{
  "d_model": 64,
  "activation": "tanh_gelu",
  "positions": "learned",
  "init_std_qkv": 0.169,
  "init_std_up": 0.169,
  "lr": 0.00877,
  "schedule": "wsd",
  "decay_fraction": 0.719,
  "batch_tokens": [8192, 16384, 24576],
  "doc_mask": false,
  "train_tokens": 118600000
}
Each number is 128 + 24 x the weight over its row's rms, rounded and kept within 0 to 255. Layers, rows and columns count from 0. Numbers have three digits each. The size before them is the row's rms in percent of the matrix's.

# up: layer 11 MLP up, 256x64, rms 0.441, rows 209-255, columns 0-31
# down: layer 11 MLP down (transposed), 256x64, rms 0.232, rows 209-255, columns 0-31
up209 092:137110113113120090140125098117150139116109059102120146186160139137117109101160101175097107115146
down209 096:079123133105119127160142112130131121152147153132115142090165096112106137123138082128130149177203
up210 101:092166105108124104128161144160105139160124132122087132123152115129154156080141107115105105151140
down210 092:104079122165125135122156107087147160117087137149113156151144133061126123143120124132142172130142
up211 095:095115143118092094089163152148094124135142142102145167134130123124135167083106115144112139141168
down211 095:148149090149149141117185122164123147103098119126112076117118118127073160166093111117140128129124
up212 107:134140113161150128112096098189137119128140147101127110120134167126152143117100157131102101132152
down212 112:142113158146143106148184149099116129126089109117114131121125149129158108154173110159121150156078
up213 084:151120093162103120083161100125104111115154116113102129123171121119141165173117143129150113170143
down213 076:106146145099155155117104111146148155154127141171120152125125132101089107130198095108132106103144
up214 086:087112141083179107102155126140137105135110087139137125143119119083177108160110167114141137126138
down214 082:160128122148085129119159142122144118126103089115144129118157108133120148145089160126058096127128
up215 096:120185110095140126134146117134115112125097133086072132122114103127092109120140144183159112124133
down215 095:114127145105112126126097199141111092094114153187095162169164113153162112127126125108119135097114
up216 097:101104189078106143130150108108111143167133127118141125111120168166138147140134127177114117119163
down216 100:119129154144135125127119178154161113127103141113154116154082141089137124167145158065131142145113
up217 093:161135158147097115083108124183112155154114108092134101115137178131087133186096162126123115147109
down217 089:087094154115136119153149147070131134112171122157134160156121109101128157109166086137109174123158
up218 099:069110136098115122119113127163162132145109126122156121130178127121096153091137152125179078137119
down218 096:128138125124135125154134156088080144130159101078166152121140150138139113096166121154120126100108
up219 100:094122111127143137106128101180101141150135067099080142119150124147147177152121098151165098116130
down219 101:137095115089137142151098145080117099113157140149168102079103158098134098111143121161136131105133
up220 099:096119093096105136108109098097165134115133109117154145089146195138104129103109126143143125127147
down220 096:192117115094118178130150152141147099144139108137152128094085153168147092138136148126183149123118
up221 098:113079130125124174142109117160109132106104151170121144166140130191161147088133127147098098170118
down221 100:152169129113105167094085130147128132091169152112142131091139133129162120086143141120120120082125
up222 109:146145108096112098171101110137132121148097122151119181108109095129104088168093137135140148090113
down222 107:111120136096147126115138109164158108149131092140114152106089152111122120158135120125181120150163
up223 102:148156142133116140128078139152105147112139112118152127141148083138120142116119133154100103096137
down223 114:148133136118122159138162095108114136109171090144141146098110115186113178124145100139118126122118
up224 089:117103122130167093094134139171120134120125102096138091131095139126130105135165117140131158088185
down224 089:139121100081115131163150146089130108109151185093151131143140159121141092140117159125184124127105
up225 103:099135113134077162146125160153119165129149161113131110118166122097138122144112167132127096123069
down225 106:128172122109123156118130117109097159102170115124116158136162106137162128144099154125119140128094
up226 099:172133093151159098167110052136138174117164141125106141111113137105168164119103125131139117139100
down226 085:108135153139121106095127149145162117121071124148087157125136107111121130149153123113126147104109
up227 104:120143137163134117118130099107146091144158114119135141157129115112162162152127142094122092176127
down227 102:159128119101137165137194159129082161143122127092143096105128150122135127126119133127148092125123
up228 099:139112117140097107127133124143156158144109120158129132164156109104153179122124121156116116083142
down228 093:091133134141161147134107117136182108154095158161126129119099122156104129154114134175130145084122
up229 097:126134099136094146139110085124148119151176147134165130174105138096173198116133125110102143106156
down229 086:106118144118149093122172168125126165134083113082139140106133140120138095135151108160151101101083
up230 090:109113145116144136118178143160154152155130084127123145123131115122083157157143141151125096114099
down230 099:112134122109124118128224126137146098116154123127149161132136150149148137120160124155124087139161
up231 096:151100141135123135131140091128126114108144140139124124126116120092120137103183129136117140169137
down231 099:121103132133143140096079159113110163114144125116121112152138145158114137126096131117113132116158
up232 097:152126158114121119155104125104139134160171104126100132162122092151148171144141149127111082128098
down232 100:140144168061122133140157121156125125166132142103119135117143124120134139111136105149139130088124
up233 098:159123107087083126124124122121109093114108182122141175100141100132093118139123144155161142145132
down233 098:109169119128134151114115167120121129089148130159147143183119111147147113148157122117134143109102
up234 104:063123108118114115073115104133122113147120142132099132152154113122109137103139088153098117117154
down234 120:152122093126124188101128171125072171155131111153116114085143162124160135124110170106081125124141
up235 102:090167147128125118116122140152088148106155073127111161142157090098081104147138145117140137120128
down235 107:123132106155097095108162149111124124144119150105104127140074116161113173117098131171117124130119
up236 103:111129124096174137097116119107150104137110117134110080147141121115140142124139111149090103099152
down236 097:124077089165156124117180100144158120170149149138108104152120132095149140125129095084149153132114
up237 094:108114139102145135141143145087127112162112125117156168182105120086113110103152180182147107109135
down237 098:129113085117145154127191161159124110101149096125152116120122139125170132150098128147144082098150
up238 094:131106117163101158150100131142169128132158115122120122086178124087089173140166171127096130132089
down238 099:090127144125145140150130098137150165121101100117152111130125099119141126118106124112156151081172
up239 104:136098104110136101127119165101133150141130123105115128181136136105079147111123108116125122095100
down239 109:125133141137147133115117124125115094138131125159125166122132160126140049115122114114113147160135
up240 102:105101117126192150153110110149096137149125083075104142156126118109124120102121139137140132113147
down240 095:180155121094132097103135133123157109116158126131098158116158155101142100119167100130141123101104
up241 093:109106150151120103170098127143125125108105111123111134114191106106138141149132101099126154111149
down241 090:134165099076092131124130116159124141169175146144109126133115152140168139122143132146149124178122
up242 092:065119128090141112147152132126107143106140061135115142095161148121123137126171102133145114107134
down242 088:171101099117112123134192107144146124115117114125183148064116125124102146127137151170086115174143
up243 104:102136138119093167123109121149141141124130129118157095114135116102146123110166145097104121150088
down243 118:082144130103121165130135131116130098148154177125113133121136136094134112145119122093123127150093
up244 087:125117180126112160141107106131126117102114122131107134166087132094105146137118115206156102123117
down244 096:097140058130098089145169112120160134127129111133143158133160127154144146095172148078119124157167
up245 096:188148114153105095118099105147098114134132115106123114164133163120132142094109098125105127132162
down245 089:118162139145078129135161119109138153111118131156161127144125110123094121162119139096094154153121
up246 091:118149153180108122128147150156179131129191118130114158148146113104119135130107122147122116120119
down246 094:129127086099113125122150094187080117154120140136125135143077150129162099124168138148135121153136
up247 108:133155145135116122139141113154117144128073080152128146113128149079160159188131087127097128150128
down247 092:070115111135151108123122119102164110125144119137147113093151142190141122089084124097109162118134
up248 089:105091157163181108157118138077125125154122107129102135106132180081135087088115134139155109133144
down248 084:136147168083180110121114154148132144098096130094138112138161129107108116129122130165157102092131
up249 101:159112117139146141183117089125124113122130170109179142103114144087140118153133148111165145097099
down249 104:082122140142121091115155157138104174144110093119097104112131134157134158125118131166067137145112
up250 102:100155171084138093185156129130132135160146154075141134117118105109119119119119142153120132102139
down250 101:162157102127165132082119150113124097094142153143111132171147151144102093107113126117134132110134
up251 106:107145085160125115087118126121121154112120115126133137143160105062110146168112152150142141161089
down251 093:113174100136131155137091129136077128102092121091115171160121123147106114125167134153121135118112
up252 096:147123150114112172104100094133123136061197130078159129110151134125116122127124155110136086137150
down252 094:134123138114097155062131123125161120124101150136090078162154134180111114132127145165138139104165
up253 105:083130121099143092119094153125121131099139149151122169138158155157130074115100113124123135168104
down253 110:115187178128118103121142113139137150119117143102137110145099124181107164163103105165123098119116
up254 099:136104183141105164113101097125149093127138159112101135143126131139105116154098114157124149151104
down254 083:146144142135133098120147085152167104133119127171128092168109118124165162112148096119112115093144
up255 096:132143098147129113111130098118151139093131132168103132127153154129159134070154094131091077135129
down255 102:160135183119134172129116164129134164094155116138173110104106131094128150149097095121123165140107